From a checkpoint of a small transformer trained on Wikipedia: width 192, LayerNorm before each block.
Each number is 500 + 50 x the weight over its row's rms, rounded and kept within 0 to 999. Layers, rows and columns count from 0. Numbers have three digits each. The size before them is the row's rms in percent of the matrix's.

# up: layer 6 MLP up, 768x192, rms 0.124, rows 746-767, columns 0-63
# down: layer 6 MLP down (transposed), 768x192, rms 0.122, rows 746-767, columns 0-63
up746 095:517418465514500518505456481443564549395550569555506402502557439481528504487503588554549622515484494488507487409550508575534473461538490498505454370514487472514518433479571542497454446495521435
down746 097:509426528477468508478503530445465455559488450569418520555482473567494407461464611455568395489540427490494475546496441423517433497551360466501473452432540457526472471465440540465518465447558480
up747 089:474536527470578523484498481535570487508452430579549435503585491477494522567441541572467380381492534467479525418533570523506481548496494507453409474384516465578504467423469458437555522554559468
down747 102:515525513527523468605426488509535495521441479515563418602528397447491569518426509456484534528488555463452503458487484513499455505415507435448484491458509474485551522506464481482524465500421526
up748 097:511495550467506475457454359446481490458431460452536528405419560528461496483543496564487488488517509492441458483472568474504490580379575528480438466387513554440555498534507562534484500538468520
down748 089:549449458584471515636431608542543531431472482502371512442463530407572507476539459477459475501503464465521502456416461612527471418455535534555480589611498507461447467491537435460547501534525477
up749 099:544452554456517482442438429563507564514455568413385472570564512512562521558521525505494562505488545516563486464513579442562540459518450464461483520499517465452533489511456547463567486548588530
down749 099:518516527487524540546559546541516585490507446524426484511486431499524465471466481521459563468503471485393512581543566410482549491560470479465463557417518488587611481508518424508473431477461517
up750 087:540423472512594497461426606638509546486459522483551502512479526511580484520499523542463463514542526540516514528501572499541446488513501423525491467507498551528608497553459502355513493424508421
down750 076:598492516532375543487501518530468406415531464552530547433560568519452500533498555394472552366354457474531522518646517447496472551475474484582534472579474530526505501496590512544532521511478442
up751 093:401464529530500497435378529510437508508556457651458534531491439589467441508534538455416418531491543445475436492468504498500559497449543539494493498478504505540492452450503531512480480470457424
down751 097:452636460537562542470465489616543441520567527476546471373449598528512544532471437548372517445526465525475463441421513573494573567411503506448525400548425430492494567545523491445513474521468526
up752 100:528518372466475532513504511547521458577572410433535552411394614452427532556527489538503529500617520435543476558578556450503451528509560611535398529471537576534498471487475457548506596476530539
down752 104:496362590595498531486518560468404416518449567463571513526505444513511476538464612518534526490456512615542503462621561441554434533544413444499487483497449553540483501492617488512530442521488452
up753 095:515442522505430457531490515486566453496455496549505503463501554464451430501469477507533441519422529463515520507519586535464548545571515518434532563529478495515466462495485456472466469445547439
down753 090:437504336471453465546405457463411477535572521524378536425597481560565476512394490503473443448531498468455456526461502516503579459497465462573491431450503502488436489506547467430462438442422507
up754 103:466430410536530459450482456473488478379415428566489472589428473513497524460466512543496505483462378541562473612561506484466492558444514473473403421516605508451444396409573599521449497477484448
down754 096:496547490491480525520528491579627464511516544512449500526432536551475568407368515451574509428480513540528471483319552500501511574520508492503563514475479421496526551541512456548497466499556596
up755 094:458401409438524531482481463434496498589480499471504581530574578428584378460504528516493513556567504492489484435555531421461539461499589447486486512457525405549502479504516570500442529552523484
down755 094:488506529529483549488516510467418411412600558459428510581472436546589473406454570540461414455579629514513611510504454461520517382542463522509508527524547396463493497445505536465502465459446431
up756 103:462504586517434543454456458531395484407584528599452479520488568478449485517500408500507505615366551477546500463595481492447444455471515415583513476456409477522509514493387497534522446546501544
down756 111:425522451545519525474554460545567506518422409470538426464419514440481469454535463534513449419458565493543509463486566590491474449554449507519524439571563452539488559477523462477512536429557479
up757 093:496506464531426574530455467486519571487455453437523466467539497504459480521493423522540434548501461615418587559521458496537613521513531493470517449446557417580448487452517514475531480627446621
down757 095:574481530496471543456453536398444541466517580552578476449517523494575497516530443493475549496559424501454475526572514497358520550532509509538452452472564576442453609443497482537464429487432468
up758 107:626422517582586499518563504568489462484435408530509479520523584494468577474543478536506521553471550413377526582583531476474369542515436632464420411449542534411571449520470449525494507468593439
down758 105:487534500453494448476386511449410499469598486393488439530552429494548360495467420518465497470452523541497457400532426493465463520383565564472454473475485429489362432551532463512471528622487525
up759 101:501492636510598492459458474487540523568515480609516533502480517455505544497482453543499440469506477540564482502574452532488592475473490496372529480541580456398537468402547426536490514515506521
down759 098:479493455480483545636517477471543512431568437569459513482502477455503461404494514481431524430511455479467491484505540519523439541514437470581483549490419475493573523552511415424387515583469498
up760 099:527489533495463492494528449470513540576524463605544501507512600477450499522497550495420386430575562471565484542524521504415503441508396515501486498445479554519500423541440595585569529520471396
down760 096:461419440540544497555426402578509536543469437580527502544373551513511477496463500518526396449398546465467402539432617517602423448509466450480561540478435492520455478532514524469467506433524559
up761 109:567462494481568486556432478506465503444453390524458415488548509506537530446489407487567568471405535511460461519449514474449583496441464501448557445481518459510513407472501553509462546589581424
down761 098:453457403463525448574440472585488438497499537524504528447523403509386402499503481528486467449502586513481486504382403524465538566572388440478550531494442544558520557471482527484550508505509587
up762 092:449419519495540503455503434454535555422560552509514486510447525522477410511475528457491504489524561611426504488493445549606444503571530483487484448562461556485487524508384482490537463539540499
down762 089:529466512500460583486415441574563394584524556447428426510473452508432511498470513535558440498489375465497444493550422544484464564566494531481473557459569530570557521519446516545493464470483505
up763 093:488542405501492539483561411579552527505515556445551396530504467541418423481475392515581408532468488550516460486508429550565413446452526426544533493485467432512590466466518501482457454477462535
down763 097:422462432553533510483561505524429470483443531440550530474492482537518519439533437604519509479464495519440504581531593509511515433494535599454554562471500518550403487482435444526412437444530556
up764 100:507602456465526487507500470481528508534426551483536485495473533503487377483539474571522391568603586438481498466480518473475526435450516508531464549462553516455489474409404565430584475377403452
down764 104:573457523519503417529456466496525484519475504488529460567471505450527524436487523523494611441517475499505425414463505479539490547481482457521486499396432445497433441564627463499518465548494493
up765 103:453461522490503450474443528520587502417424496619459518500553501470375542495473441505548407436496537490563443435595551515454485570550555450500458459482499521560583430450464466464554431428585496
down765 104:477484636522578460542422475452426534472446522459409484433427408414515489572528435500516506459498607527426515478555420546474404454493443494505462336489528427505545523482426532454517461514535428
up766 099:453543530519478527462459600385584477545522593477427449409476536464461451632440459474460459544488549488579528534470518479501596598465497501456490437421519492529491507476519572543516510426462481
down766 103:523485539510514475451481467547433473547501435470476564540464481519529536412499441640533547490571479453420494451620473510465472388517560503563493519500490560464497412471490461527539502499605567
up767 093:546544544544564520430533498491453469515429589506552530537476543529504493538560492455450463527504615432529578431556491462515515455568464480517536449446482503508460531524432508554550422533505441
down767 097:602526506587468496515466454482535562591457396498455480557561514543572525467484495469549460517520461440521421425442461428466537467523444432559423621574505509569541469413501467534518533502528539